config.yaml
num_attention_heads: 6
num_key_value_heads: 6
hidden_act: "swiglu"
parallel_block: false
init: "uniform"
init_std_o: 0.0484
warmup_steps: 200
Each number is 128 + 32 x the weight over its row's rms, rounded and kept within 0 to 255. Layers, rows and columns count from 0. Numbers have three digits each. The size before them is the row's rms in percent of the matrix's.

# gate: layer 2 MLP gate, 512x192, rms 0.0568, rows 412-478, columns 128-191
# up: layer 2 MLP up, 512x192, rms 0.0547, rows 412-478, columns 128-191
# down: layer 2 MLP down (transposed), 512x192, rms 0.0559, rows 412-477, columns 128-191
gate412 104:138135042147110094164153066125152100102172097043091172145179168209082121134130159083108109123145129128120106140098118197196086134113124165142043085067139109181082117139162158105165166106114107
up412 103:135184094137156171098113151143136146125134098141112058104131088143148146102156158102221131086170155160092125158096093158139134156146142080136107108142094108159078125156151123076148157122121145
down412 098:117079141089055128159160140134080150163210148084117164107175100173141127130126139161088157129075110099137165125100125087151112149141130108067163100110138161154155133068190135183090122123191148
gate413 097:128124137069140123109179063166158167144173139087093148128153155155160164102098106142051090135130095096137119143088086124115164090156082150144132127155136133097077136159148097101111101157136128
up413 103:172090086134121092157182137151160133152056088137143114136124188199175062118131115113123123151121165107121114084104141143109160134129130083071107120129139150107118122158078119094139069136127103
down413 093:165131150165095143138085123122118104092153118108155092105107082134157152124128125161092126094168130073064150095135099136125134040072065111172140097186110115094121144216144137104074124110131139
gate414 092:151139094140181109081169136205092124152170113113157167109112060147150102145166123073107104107103129135144158122085172078126104140108156148180098127090142127097161153122124094124124159137143185
up414 097:180098149208128173087145122155147117058167105158136185099123144105136127115082178082160111134117208143147174179127090089094124131178147136101157144097174143122128109165156111079096183171148108
down414 094:118135168134136106159179071123100142112114174118069096150102123165091136140092073194114125141098083100120064092114142174112166109095093047120098158146149139153134083163089152161086090108109107
gate415 102:106143097121165077106113115172082115102156132125150088194111088120100096191152145048133129050129112065113063042169145118103140083142116155110090120108102137140149141058071118136119114109082132
up415 105:124164092103108119099077136089107106023104088129088069114156147109122096171088147180105141102158158073139182073114175135138105131092116092147082065141127128146066149115116142114141155125137101
down415 097:180143119113103178113105147150057123096147181138189127087145140132165155163139104173112130135052134191146094172178108090142120106092139128117160098112143130119113120119151115114127127131128132
gate416 096:120098137165164120197161104137159050142136143130125103130142142112165110189152087151151071185087095127149097182145076127109101098153106130148146083127096084185091136167140164098102162115197098
up416 095:097121142124115102138175140142158127088151139136049127081074075130123141119117098098146068174124162117126104151134164148182149197127123084106134091105060136129129102089169094160162085170075095
down416 098:146122111172105126084153111111174166158143088095222147094085105139109183168156152154185071100104160099101091100145132155153125090150105127156085091142096106137168120135082084141155109109191120
gate417 116:130141114134104186097112139167120126106089170160161144132122118178145162209164192159093047095096146153139083103102149079126114119101143153141104139162103131113154166197128086090055111127114112
up417 110:168102087198173123130134144150137104111196107127094112120163136095133087108144102131158069085183122139136182135086134073109087150173114095129124149138127198140147144197156145149116163127159108
down417 100:184069193129191152172103133188102090125130122162134090122125127146104137178119129077156100087143191163106129108163128118128153151141119137080114082110199100218151124128097123119101091145094088
gate418 103:077125140156136094164138133122141118095178137175124162120143140126074110097077108144075141150148152179145150157126095114158143098124117181182169165131185118141128115157139106150136106137110165
up418 103:158102122119116188149115129155126141045120132160162099149142111135153158177102127108098127087094185122193151113165172152140097114028054107138084108138208090084151170118126096094127104090100088
down418 104:101172162163137142141094130119063167078071123104047114129159179119137142098153075121206152097088112090123154126160151108072139096065123124116135130077131088158147192142071122117083126140143094
gate419 092:139091116116202081086169111132144154144121088132069172162156121073074184099178170039126123130116166140151105137138093060130115107163158104148149188132108150101172173138154122151094158120140138
up419 090:131124141145082144101097126141129149187146125100176112120160184102150068140150131094100107114088118094151132151125118155105130164179107129117157119108168120139053135086148139059089153141186101
down419 093:162164085113177120137153180130084164071111110089161150109103111147145144103110072119124049148131124122137098179075127103085124141160072142053122094128157141170097180106141183175093093146123113
gate420 103:121163085093151166102128099159190106102039165192119125139069124148167133135114146129141107147129143092175116130110120133140125123099158104111127173111135211113154153099199096096159146074166124
up420 095:094141105163111184179107087086082139135161149158087071159105083117124137131133125053075089146112170233125140119127174193118153138122096153121111139105174138117097162163160137120101117073099103
down420 098:164063199096057205153179109089133137134087089143125129061185189136106103101153163130122146080195141112149074128140134090112078117073122109169138195146153117139161151109116119154134165102076087
gate421 103:090120102113115125138117196140143146150119131116155138084144161200148120111162154129216115152170169194175129131158102126108117168165136121107130183140132108136109122144092124132180154085180121
up421 100:116161108118140158130113187132170123155159136087110124104158167179129129045090118111117150144185122116084140139116093061193131097171173216118117139125091124166083162133158129105165162134159098
down421 102:099136102113101086093162114151158110146183128143070128133085158107121147181151135152109175158119081074149127151129199175121062168101124090171103091125115132139155127146115094179101134153171113
gate422 106:128105109146111151158130103162063099091149145147124042085148127145169130092174079117134123081115079136157137112087081117144145168090080153111171143118177183138116120130147065162095090036129062
up422 113:112163116088139096089134153132169135091071095187129114073113084102116097090126090092141145138091127111107103133104151097142117134162150134092118094146076158194129144089043112109142140102111111
down422 106:094135139126146113082130129068143166121144169072112153178133156073121160141149149133107060120128150089174126125197149130153141143135139125128111116139121098074143131108091120130111136208187108
gate423 096:210166111125160083167121133144161146116144162161135163089120141104048168114149187156206105129162117140125118118118154145142132120190133187175125161151164180138129167144083127148131068077150136
up423 099:122107136186108141127093171144161065116112096148140118129181044118140144128194127127157154099099213152111153104134129147133087116152111104180116134109128117189087122117096151111137111166118118
down423 091:130112146098140138141150077135193124180168187180136133098084156130053144053069102082164106084136058085103108130093112165160176105147129156083128163153186126161148093121097104139123173103191112
gate424 093:092116152189089142106111131167158121093106101150096093101165081192163174089113123149124115117117097151122136134145102168068135091142168129111127084103157110065098106145123164066112100089154130
up424 095:122104150152138100047162149168126216108120047199110128134158062117087098139115132087132110135120127176147110172076141172105137155154112119093107080088088156186143119158118096099183127119124078
down424 101:105195137133127120068150141105094152086152162129103156159141109079102070153132166155127106124117080125099126128108139090132159149133071135148137087140079142123168121131121180197109109125026072
gate425 095:123176117146093088123127131134182105136162128130124124068106118176148164113109087143190100103143156064132139135079085164172087163108097162100131106157142111128109153091154139162168117166151181
up425 098:094151070148085092172092098167134105124077144182162161089126122152120147170121181129132168126106119157100149125137082181108054137087093135139127164124068118093122058111067161124142121126045136
down425 100:098170123085116130125197166141077173139168079119121156065104154146100091094177073085165150139120139149218054123118140089158168072115152111135135163146126136151107142152143145054084148144117102
gate426 102:175106095135126123059126153125125157139083124103152159139108161120071113101125104074108186138087162135136113115102132121114194150163199171156077080104113121132035066155096161156150120164126162
up426 109:165142076119138154115148117145198143103146096097090136123124140113056079124128128103138131098169077100146160061045143169191129179082142134140111086110096085177124159110115147173133156127138123
down426 100:136101134145137116143139103127120117126150127075128165109156182094121098109153137117108151161101122146110098132123160128116166176189144168150107121125117166131159183126104170109158141092077141
gate427 094:119109127125102160168096130139120051134090148158074185099115148147175095083166128151170148104087161178124141075077149122108179129146099177173135135194097132086176127151141194128111104187083143
up427 099:138178163139123112064124107096110106099110112116124095105163092159115137083157123100136174158117152108095158119143079127100115164097150115108109110092097131113154132158209169131171135152090169
down427 101:111166155090165111053110162175121158113109158128099084084132162138102159100080093115069132107136165066077152167108049077123144165150111091127041100092109144130148128132200094108134145095192132
gate428 096:098173125162069167080161155182127125118106145148106114100154082167184134109114127108129114125199112201132155088133170078143112117088175114143130112155121108160097165140074168159091109168158094
up428 094:141115161111097125133191144111124097098122159088128100151117101087172117166145139142129093103105109126118142164155083176104116133048152146124117062130088118139101085099108194186119136112047125
down428 100:119153066136049178116113086179156094058136153113149153130129098167146090134139150082183164079140146169163172160157110149135113084040135132166134078148081164152056173087156158135123136110107127
gate429 096:108134211129125180147136106083115156112152124103096098104120131116152145114146126126179135165149174110159138161127123176099143133167153089232123124137191091130183130135203118134147121115122084
up429 106:137134102090115101113125142112108142204010074189182158128170108180152149090077110102066066102155128138134152114141122088147127111100121144099135210113128121099151185180120137105130196075131131
down429 096:125167164127141113156077103134133125213074143164141114155111161137073178140067098135146157159186135080088131110158165178163118162107162079138102130161122074152130086146121133122122096103088070
gate430 097:129130104146221189148052152163159116121160099126118126120097111174131126079121150115107128101143152131125100115106163153150130162139141162155168161127173088138148129146054162089137144106109134
up430 091:100150109132157095193156078148125110130161134086115069095175182129094166156144139098143172080176148166093149180114151113110095085115159137122174166154107127146096210073172145170099166115134112
down430 095:094085107127159106137105154153146157156181146137121110083105079141140134104115161124093139169146117161088067059149149092164057120138169172153191116144111122074151131146076175062141094152131127
gate431 103:105106139131150095109065146108108149082172138102204158125151091080167154117172151071094129071196166109077078193125100116055118135120129118116109135110114117122118132112099160182125135090123105
up431 098:135120179139146153086144146150136152090239106128123167142127103183145173113110137072185127173161114169175087148084088070114130113160150122183066086180141097143141087161083107135149142135067135
down431 102:122115159147110147132187042114087164138099066139071132123125144137143109129150097147207130178111110097087098128113129102113132084126120116155142143156119138170075103149142150127145091156164123
gate432 089:163037086123084135120128072051131105133037118105090133118129140108207161135117102116086154164120077126152105123136124151177145104127186145147141100136124147118192103120141163167126130148125143
up432 088:219122118097165103120135087152105164141144064073174088141122124117135164183142140141115203166158130126159060128141051081153145099118119124172136090165089050133131182110096143145159041057126052
down432 092:138099130141101145140152118145161137104083111137126120117140149104187172093070090096142139221086139142107146101098056114111152130126115115128120082155105144144159052123125149187120166121132128
gate433 092:120140112139188159100109151127176143107132115202081123178119060088109129162127165116143100140160133127141092180043125135066167105138147101150081142127093158126132139143116104179159128046147169
up433 098:137142123171123157145119160160072139133139122083124118095116115141148096172056139117099146124139144172093145135096146160175134160129136171068106095141098100166120115083067125080177104119151161
down433 095:139181165127062111109077087063173091075119137183154090111090119165100062131183113091118138130117150097168117130162104119119151085077157145092128110167137111107106145099134122117115125121100175
gate434 104:107078137163138195111093064198116144155219140141129134121126153091104127101149053173099106179167164129117102175204084133116161093125134168114085141116186119121093113138138060104026125114085121
up434 107:078118094149173110106100089117173098170135140193118087098146080151143105186127073113207093136105084150163143168117107128100114114123125137085145120142128163087113072137185111138142094131073069
down434 099:113103087098099156166135139115096150128125044066155184178112155130083095093131122132108135090145139136084086144135071096175154137145112148138166102057113111180077135137082172094068139136152163
gate435 083:139159128149193115127113110118125167168117157095113219141085105152113107110091122137147168142122122150167185152132126158179126164167128104104123183099134143087164164107064124125090133167135203
up435 099:150165128086112128123114118141160186161187146115113116126132156081145102093104144149127083069155090092128074126118160143172138169041155120118134131130132152082139159117151102131131000105141165
down435 091:186118164110091172173188162168155085088118141137132151155141149128065160139197137157155131135083198116131037121147105126114114084113170140179135127078065063182099108166127172110137182080108098
gate436 090:127117092087053144107127156150101119136151123102082128161164171143139135185104085134082149113080077123162165110106175173127165143156142103068147147175093128161205146172081170088078140121126188
up436 097:114153101111131138140107134081145128089094193108109126151176094067137109084103090118087153126097124120139147149109152145030128104151146146177138157087121166109163107177111148146104106167084104
down436 093:157134094079092153182185153190088104158137075080172114110081115088117216178105118126149146102144098046096168138092096136105131119094154102104122114166138098140151086144128104113132165099148151
gate437 094:140137125145077130189141176092147142161135098133114138158108127099115104083114102068084136117106164136140162128169129049131112133168069125078074130103114124075147083134139157112172175123123152
up437 101:142087068175121134116134177104147106126140159156179117079149152092127132166126165189170107162133169171099084189126210132124138073072114113118151093089109088150137173081069095112187067081117129
down437 102:094116134085083087110130114176120108133103108123165149126078171141122162083171131152164097115118142096090062209095124105089071120135138099145098165116130134230112124126143129151144129069121107
gate438 104:159125083176143103114182120148068115165143106114116169136117098106102141145086116107149159171108137134108110138161086134084110120143072119187142197137102083136111113119151079150133083144171158
up438 106:157161126108131150099139171114123125135116085143132075168126132102144100109044190175159136091114128160179207140192127138167081111124108053084105106098142068158104090111153150151100138166147131
down438 101:110076121151136130133199145158132075170086061153147064093136092105133160126118141165110112117154071159117150114187130107113079104132199113108135158109111097118110120119106151169075085177121154
gate439 108:132158082152182085132140177169106109141176150150154193140070085166131157109136103078166084048130127170077149134095151133114137174093102110088105145136158098090129145100122079109079105114166180
up439 107:106170115113164150116118167141110140161135174128141172081113078125088101073129133144148115157090148086112085113130109131109104146099121116118095209097131150107120142148138089071050167151147126
down439 100:131099101107199074060174154162158154157150092122090131115106178101132122132079117126098174148154114198126116085113059050175108202146130126090142194058104146100132144135138108111143103148093160
gate440 097:176114141088126145088133134095147136098157130078074149082119117154104146131125078109189203136170156119142068177102164107144139165092117150110174156097161131099111136121036129130062101112104175
up440 098:122100111154083100101165068106112123116148203230154160150127112079154112129117067100117113136054125134095145086161105172177120127152164131117127138121080111155181130164152109137186143089168141
down440 102:134156103154133129131207088105115063134093134196172138098112169118123132096110089175136160151112079136078173144134185076120109103092149050147124168156062121142171129087103160122152122148097084
gate441 100:131141164135079083126172127156176092187134122098126079172148130104073137138112166145088145165097172105118060231104124175104181128157111124201069118086186111069073118145116136093122134146080074
up441 093:113129145128117117169153159086078094170072133125095116071098141136165147137133145103072067147132114142145108111103134094111142146154185148150070212123181131100103163142126117167143152151143205
down441 100:053146133106095152137140076125156134078111112134136113142152085102143137160156130173170105152187083131169085073152106137138193155107172129080153111116117113147176147159155204158163118107159106
gate442 101:108086090030100065112159122160158120120108094123108154116116155043097114115182125130102100122132126076108136130106104128117109159137171134172137189139087131135115086110136144176101105167140107
up442 088:138123134146097179098129136128103121114119109120121145091098153130139118089183108121128173155164118052202172152148090144173141165132118120080051124122120100117095125113106114140142085110156111
down442 096:159119138181190084188084163125099170105120136113171175163126087159121137114156144119175125106104122112159171126176143134194142142142099142166043139154176116146148144149150111084117119175130156
gate443 095:135143135142070070108133062108126174150085094178142082084145101196128137171125149122128149156098177191185157097132163133104119117060083144140153106121082063148152113121107137076130099068065148
up443 108:102140141153131116123135117097080103200128152132098143127121173156120160112147147111144096116145157153076088064065167129127116097165173151185130118144114146161160125135144085154116141149196042
down443 105:102150160155131153128173122124088110153088160090183095141145156163123158125081084168091169149145116123160143043117097167118161096137153126169149133136168188114130160112141111143182127075148084
gate444 103:116138080088152134137126171092142101155085192177154121103116134121120115148149174157130195174100156108142127103156159107102176078107146131181156116131084166134079130156126099128161140140168126
up444 100:124117083148095203107139119116101123113068155092110131120136094098132079158092130136107160085116118120136160121105123141133118187075199112131141173108081079118163121155182127128092202118123112
down444 099:144110143183095151085140101157115149088194122112172129154157183145130143154144146144046155120125097114097141105134169118133114115134117180229130090114143149078133154115189146099082133133137117
gate445 104:146188123118158154098120173128113102100117158151186193115135099118152116115123133152122176128150169133138074146083136110125127172052104069183148097075134130147139077144110140189111072143096146
up445 105:122082157114119097114154167133156151093079163116106100101179101138121093173152128161108116143118164092116134113128178125109157146147102176125165177125091100130136168179127096148043108162153128
down445 106:110139156089106110113109184153106203147142110144136065066091144123135106133126128146124159088155085145152190024144087184171113124146139135144179145136170123092172161167172122104144151159121113
gate446 107:125097059058157141126070137158071130135204147132215146117173184147178174190157094120105177129136189136107132097105083196111102123150122108141078146138143141153120144121174116098094118116109110
up446 108:119111081094094131188145135136076137153139078126098150141111145175122154110138069146081102075101112130137236139156136173153119137119124148172180106115112166143130104120118114193190083114061109
down446 102:086079115091123089155106175158112093118143144101124120110108146091133096153161141121072104132129092124187115145160128138088148097145142162093128123152133118117078119096098094163202088121136157
gate447 101:145182144147109131080158165129097097135120140152062113105129123152168113071114077109091063107074060111120110074129125172142164075080144168081087131134143125069147167166144119160080113137195210
up447 099:117132114189112071112101095158139168155125202124145157090089172181096114121174142099096090133104127144147127121130106121104160153184084103081126085128146118149073080142187179063175129138070136
down447 098:191119097070164135134090134123117161141151093145191080161149123129155151106097142134209160165171142162148116107119157140139129123107166085195186170167104087180141105083107134166187145100127088
gate448 101:118193081150149127114121123122136141094181137126155196064118072144134135149114120157168119141107090163123116107116167094194130117117117129135102130135079170120157117107098084122079105082152091
up448 099:119166104099085155116156115104159109144137147204161111135108132189139143094120124139121084139202095148119095141115111125090184150163117085152160196148154195066170157143159109128146115086111105
down448 095:115168114087140091137125139180176122141101129133128067155134140065134094124157076155103159167119114115173140163131160140147152179120134113091129124097107034134145138148130129130111146166140115
gate449 105:147115167093092116112107083102120129137114086059160122155089191125142104141135112112100136106121174077102112114125158113157121070124094113125162193153182156173145127072127096124132169090140099
up449 102:116192139113138138162131139186095163154168170129092095096108162147156177135109137086120104128086084135190156091114096130139126208114098128087120105129169161085130124204136179095115087197039144
down449 097:122128200146128126083115137059188120116086110116131123100110156122118119140155107095107105160178155163068135113128101164158148125166121126155135147137156125103127125102137114112145157051160129
gate450 103:127143151109136132189101143143134129157112148146089093167095060125111122139137137112154077080125139107113055107125101093135210145147153150122201192161129096175135142145098145090196134148161115
up450 097:135120118156103175127176123109121122175121144167113094169192144114152154135103130109102092145153159170135086115140112182124098105124103170118152153134124091176162075117110126139077126089138108
down450 103:055155085149113151121165159115139120135137159059085134055088132056152170126144129133085083053132147128120127123172139098141223123098162118107082159101053149139158060108073074098143122104132109
gate451 109:130178112125114121080107152206150175169101101166152098113113054113134202136097129126131111133120107167178083058103149121142134104179132168111080145168115191078109142129161156181136118117149123
up451 106:102104175150148118067087109124154170146129118129101128159190140090134161159098163088133110096181121143124112153105098130109105113196139080143117167100083141153128153067091151158147240108181161
down451 108:128164154145114150122100110050144145123177119090134156067118148170144129085216144140138111145104166188163146120133088142050064121161079118127122168089145134114101154135101093105104137094083180
gate452 098:170121144171169121110135138109074114113066146100071086084219156097103139124107114159187102104066195104154179161063129129148212127137100112106152121136167172129073112162174155179124187111146123
up452 098:124155084104108163108106066142129114105138146161166134113095145130117121168089098099116097071126180166120147158119080107160135158125076125105135152106086090173092155101132032127073111102088100
down452 098:072069141111159114098122056135158156135185091082177122141116114069136168096127120151134097140136079155183097154103134124102135111138143111121091129136143122043097025108102193103118105172093089
gate453 094:176111157129135127175094132163070104095098089134118105097145114170154167135139173155099099144087091084153089080088120154106142132065124168190123147112141109171168119133112116150151198106090124
up453 093:106111164122178094068118116089140108130109142111115124115136132112147129102121034106119143099117124123158100153068162090155132137077101117177159133123116145180107137129116071173109128118228141
down453 095:111154123091112101062114096114144145127127097147188145112152045106161125176151096139110142103133069155149119121118140156139092150166106152082123100062128168122053103105162112084176155160116123
gate454 105:108126129109135123103077139097130135128109085088126138124155116113087137137081117120206146139106121143098149155147121128145150109116223162126141115070096099164177127138091120077157119113068113
up454 106:121160167083152079102102176126122114144103109151144121073098188131162138134095141128085142090165119119178145113140120134116141163140135155080116133127126154074103058142127094115133125127124132
down454 105:140148191117096109118133145151135184132092087123115130149158104076188086124119179178142113151176135082186100058145156145124140132115095168103138113163155178104095136189097092110141178152142103
gate455 087:128144143114113100189133166178124108148148128070078064093123153120098115143109147172140155191174175154124152110038114094162138159115191141134153151144117070149086113062130152088124156122112155
up455 106:126086127122088190119212079180141171129147068149104155147161113129122073079132068149086107094067112114133115157153146160167132161111115136124134100157160129089131129167114154130153105061151130
down455 094:119146101173156110187127122044122070098123146123148119136075111139144182186093132098141144066143185158103215126160130144093142135178096106141110171106061087104114118152186141141141106148133143
gate456 094:174082123136072120120135115101158115147096103155087132139131133113091146119138088090062094095177182139177092124145149100126140122141126167144120140134185107088185149151137134142137176140148112
up456 093:111164146121109120096124062125153162083065119125136108097148102126124123105148181156119105106094094124163111125216141166136189137137125192081176116094171118105164126137112168113180149069087139
down456 100:092132139190125103135098095159136162119106104089120097155097188097187148087110138139156156169113103097112086151155135155089160106140143084166168101108143199135086118126119108108092183125068153
gate457 101:125136131080116150118185109137167099150129134040175132080055125184146186108117148143147120110109150123093118088093082108088086082160117200119190135175130202168151149098135149102096103103149134
up457 103:138133124180116106097196085115167130143135151157104135145134122101087118176102128149175087190105136115152086103177149137119072132116145184088102085097145119108155137134156151130065097092162104
down457 107:111079131138119139117114139149135115158160111066185138183101160135212164111094107088155165134182162108136156093084081087155174104136107115125121156163071111143146127112046123093173115112119126
gate458 095:108137190086109148077171146161154102095138133122089117078118109066139162157106157171199116144086184102175103102112110142104078148159100152162099118138079118125127155133097162117135103124126156
up458 097:126135136200101145187102140165047054172078170104106114096123121125154198172185146113179165075161130137099074124161108136091080079140135158140117132114161103069136095123143085143162122116117098
down458 101:159145109183070164129153170134130057165104160147092073080162103189130140135182138137157143125128096104171130113096105131160067143152129135134123159133183126113093126138099120156152085152081145
gate459 097:119157149115163114150133181060127105120179107184155144126158045128151114159146159079114090137146126160109133054140152158108110143093134172098174157092077084159141118103110214105067140177186141
up459 104:094140089123207099055063180077081128178116160124118103098130111148138132086125136169138071105159153152148075170123045096137099134159128152144118123110114116044091165092127093148158136136103146
down459 104:160094125114154146054059141144101120161079159102152089136158066143150145097115114154120079095190144155140104154112101140122125143138173131118163146133114165116107181090170107141097103143129129
gate460 095:135108137087141118121110146116111100129075077148167121130111162125146117112192105147140142148165083173120162157136126079114131100082154113115162125075083092117126121100105110076146144185202128
up460 091:140137194125101122153142137084150175105140082139089116117158120071141182100126139123136146167149119109129166134093139121156116084120150107142132112096135124115160109160138099143124146101147164
down460 100:112112147169118143156064071175119133112119144108103186104111124109114171100135125125125134137071091106117119154103174081131108185160079103138114064177148118169116121104136141119100055178157166
gate461 101:171067125164102098157179096142163121161128095136106166113140096135106125172067137208084104139162121136123135123118155194074115126124176138160130081128147138146097068174116097117156191164098156
up461 101:101102118141103112152177157165122157110145124090126096197077138132139161119152119079134148072154110119077078143092141121068127140102105155111162104149118149159074155108107184108133128134146190
down461 104:148141118182150098146106173106118153144159073103173196177142174129128104109144106161118163061178111186146096129100168106100171176081192147144132127112139133128103145164080182174185092100131143
gate462 083:172144089070144177161118184108116126169136116117138129154081101144154143107103151137086105058135173180100076136142099113160078129140167060121126093170089030138137170112130156179127109121147121
up462 099:084110119124088072085164125060152116101169106089211158139140106191118074094110033065144111120160114106128179149132144130142204116110142096165116128110104157113108115151104095105117082114129149
down462 098:143028203092117160157086111183148126047099136152123118119139144091092087173125181113064106163119118145092116057109095158193126143142130112145111126103184168131143135206094164144160115157078163
gate463 105:126053137161121158084078130127141113203083118102190113109103149102130121149119140099114103153135137107158117149148098155095136143113096164156112112100161083145120085085124142127093135114113161
up463 102:075179094096122128131142145194112100184134114149122152139174113085186148119106122136142113119091078160103122144192113156128063122114191130115136072139074111134140121139097131146172122150084159
down463 096:140120092135069115171093107109143142121109112187099144087189161080219056144062178134122102125128145134107076137127092108117139114100110150124148121089121148149152126148088070165144156127144146
gate464 102:128116079210164162121041157137085120142175131188197124115149128113138060115146179119163054076150166060179161107134112154121139137082170128107126134114144110100076127163152120155054168117107176
up464 093:165085117090145126143091147098125142117083150098140178099154157153137157148205167147062123119115153112113105116160115068148096106170141138087118122180154154149146120183143156140108168127133131
down464 106:096162091093118141088181146157160082119114118110090097132145155110131111110073068079121159130120121141073097112121148158083118166175089085123167116136121213124177144115137202136154142116094144
gate465 108:122137088128179108091142140124175122189146107086122117081137128094142200143133096176083095067188119150111062095093133122180149170166130148129133170084163110098120154128150099159086133158072083
up465 108:110149131159144161102162148158048134127101113132127104131125165162105149158180096172150130154137189106082134131127025090139094166120086121126153129125111083142149106138114124112159164096122114
down465 105:076111121060146140122144084115096137119129090154126086184067158119119183130115055116107111075177153161124130161094083180125109109144125150121141092149065106106095131187061122105134104075213182
gate466 107:151161119167164151078160127122147156110136154148104119141149145113216113127120099169202101165156157117122137166105098084048165132145103150176125096089121103088125098110166144137112083080136176
up466 107:131151103107091145142069030149137163086135117101191131128108087101077113069097106144109118147096139158148139116115136154156161064073183105172113138064091168164074118167099135172122167108170148
down466 105:166177127135172079161162071145120110093125131180159156105112101113162118133087106174133104148098113104125144175129150192153046091133160118158113099134101180148147088144139200165131088085085122
gate467 096:094102121161079121156188110102129119181145162141079176144129110182131115150106098099141115128065102112125143059126127106126117148205137122101108160137148161090175177135101168165104055100137112
up467 097:149136078149122156100159164139132116114104124133139118117134123143143151111102113107149139109172144122133129119046124188174170115071148181155133081174131157136127116134130165114122094142087144
down467 094:106112163115165130105213148117167100149083144157156143105045114148099137164135137140122112105152133154119067190164125165141173132075141120133147123182167116129077131203156065132146161113088118
gate468 110:120125123147102125137090147153104194067135128143136087103130090153110114053056151120099199134134130147147207159102137143170131095107104094159103118148097072088152145134086103101151162057087167
up468 097:162109164165185114142074122148087134108156093129100123137140064174120146119134135153128181103099170113119097145136151146145127108124118088150100141118101084110142141119083119124119110135146143
down468 096:122084141118100169159132173122210165137114107144130137142093183102143150088134133076070144115154141133126149141126115103097110148195149150113135141089091116130127080136138164103137160088067224
gate469 108:129192145128104083059149147079088149167142143110122089120190137163118135089106128136106139145131123162111108226131061153138109148140108158171080083105099085152107085159083178120138118155113122
up469 096:112155142113076064104150154085189147078145156072195143135149143186169143104136137159216065086139147110119162124109159102143097124168149144126102148192121115116146091067126167108170118148169103
down469 102:133205126167069134058154097154154112138099123132166076143089172160114128140142103148160115139136143144152155212154070129092151208134065151127175070114099091175167097033110200175158134165137144
gate470 100:093136149046134167149145082153121062119108025160114108162119075166111141156199145109181122149088097096141103139120115134095105169082105142167095156102089113133125168081094122161168085150117098
up470 096:124090124223129116147111155161119127133108249136126139144109178137072127156177106081065118166186185135112099121133123135150098105073102145151157106152185089159128153161096147069129167149160191
down470 100:140153082091134167144138089133130091083092057139141112190099135112143056142142127133141107117107095133109084145146151170108098156125186180171130172159098129152141142174101176069168113093062081
gate471 106:145132120119155080164153145132154166103136152142123160138138155185201164121213151150127095131100151161104143143093125148091109094164136147151121164109133156066097081107151117153145104127169186
up471 100:135093123124064118136156072082104125125172147093062068136176105114101113148174188136111131126121091169148203050081122147110107189104161107151111122178093138132180122172123181184090116086172127
down471 101:135117118163133154129111121122121104142126176134118125168152159137116130147179131179157122069125127148131087146131133131065052129167121161104150124111158096145107155104117093075109108081187175
gate472 097:120204167058139143123132138188120131090098132125116102101120119120122121173155126106126159111078113149137168091119125113161135172098136113113153139154183136072155078115114096151146083093146098
up472 091:152128096094125138175182136164096121089079104110179094155155144172154081077153221141147096108152133086126130117147112103102125155129141077163162171095136163156137150170089137130167144131180136
down472 090:168147148164184084111110088088142122116084110069074134133134200139098163109037085090135155155188156151111141190165158129054080144174157095126159135123163141192100101135117077097121156122179099
gate473 097:157101120186156076136134120114070128096175093092138116127108179096096139138163099107115164119151100092149145092172159069098081172116157092089137132118135102180105085136067159149140200157146130
up473 093:136140085149069130114148166206142113148101125153156102146093150113182120165057158157135155097116182195142102160199114109099108143213150105102104148162102083102153116139174142125105076096140084
down473 099:141112117139130161166088136113116188107172150143174140128123108118158126079098059058111144110133139164131176162109156153131142143169151054193168159142146096145107098114219164196103077121097092
gate474 102:137058178120119116093163126156145150194233150146071138146152110146129116139148192135189107129155146113154121097120147095145108090134089179157153135120113135144198074081105141174175089122165108
up474 113:140108107129034108154122163113184054074085082095094142117109078101186118145172151144146136104131097132154114139151150142129141130066135134088113127124106157124128120098170138202121121139140116
down474 109:129125157170092143168137136106150046070089160121125168087230129142161150131159125141143153113139162190142165155152159152079097132072143081115133122107115096172124104169108129121133082123074138
gate475 091:122122140167131165166124073136207155146191080120065136129088149061122100187135186112119094113149153108159119088158093120168145084108139146183124111157177157171176177108154133107115142131155087
up475 104:140140122155073141116162103127130148134131116076130179145132200114203099186087127126092122115128146112144140093156172122139093127151148075147090139097128185144169168143147122115124106170136153
down475 094:104150114106146083149092120172116140117049170194094139132144131163078101132085068124144142123104143174153154146104107087152095175058121121160118116141136127115073111109100139091155115100155116
gate476 095:154156127136126174144139121179098085067125112149117089152186120154089134093165077157085150130093153214155134157183159074116118138121121098165145126085137089171143086119150168133122157088085094
up476 102:185156082089198154138135120138111115087115089108164123142108086086133086098111177148137075193134147123183157097093123118128120152151107123090077173126063137112144124134105111170104130167139173
down476 105:172119108058138177127111130152117141171120100118195167095072082168172127121118150104184138141148121144148116067077142171152170113152146108095145126210082088124137144119095145137151145184121141
gate477 103:130075148119184114115089118101132114148153096110106167133111160121106131115138151126148020104156081187079097135103112128217123225097141108100137142135184156125139184135076116068167169144164208
up477 097:101110154153152167100101092160127156102083116123156135153108116092131062148105081107150162091174128112148131117111098097093112154143159159105140062054166090115055083167143101098098110093137174
down477 101:115128105135071148119195126149144102151172159134097178144147109134111168098085134121123144142118149143159084147124153185111126094175127116115121102140117128082134083099088134064146146053121126
gate478 104:168128171134149106161155109044151129155124118151124135135079150110053140112141072080101116121131165129166042134126171028116120122194151117188110157096118110116114086125111126117096138126134137
up478 102:114139179151153129146139152092099113150149122087192170072114135119202085130138146124172134197186171151075131070166054145098123092175117110143107089123128068118136130149069121138116099101164140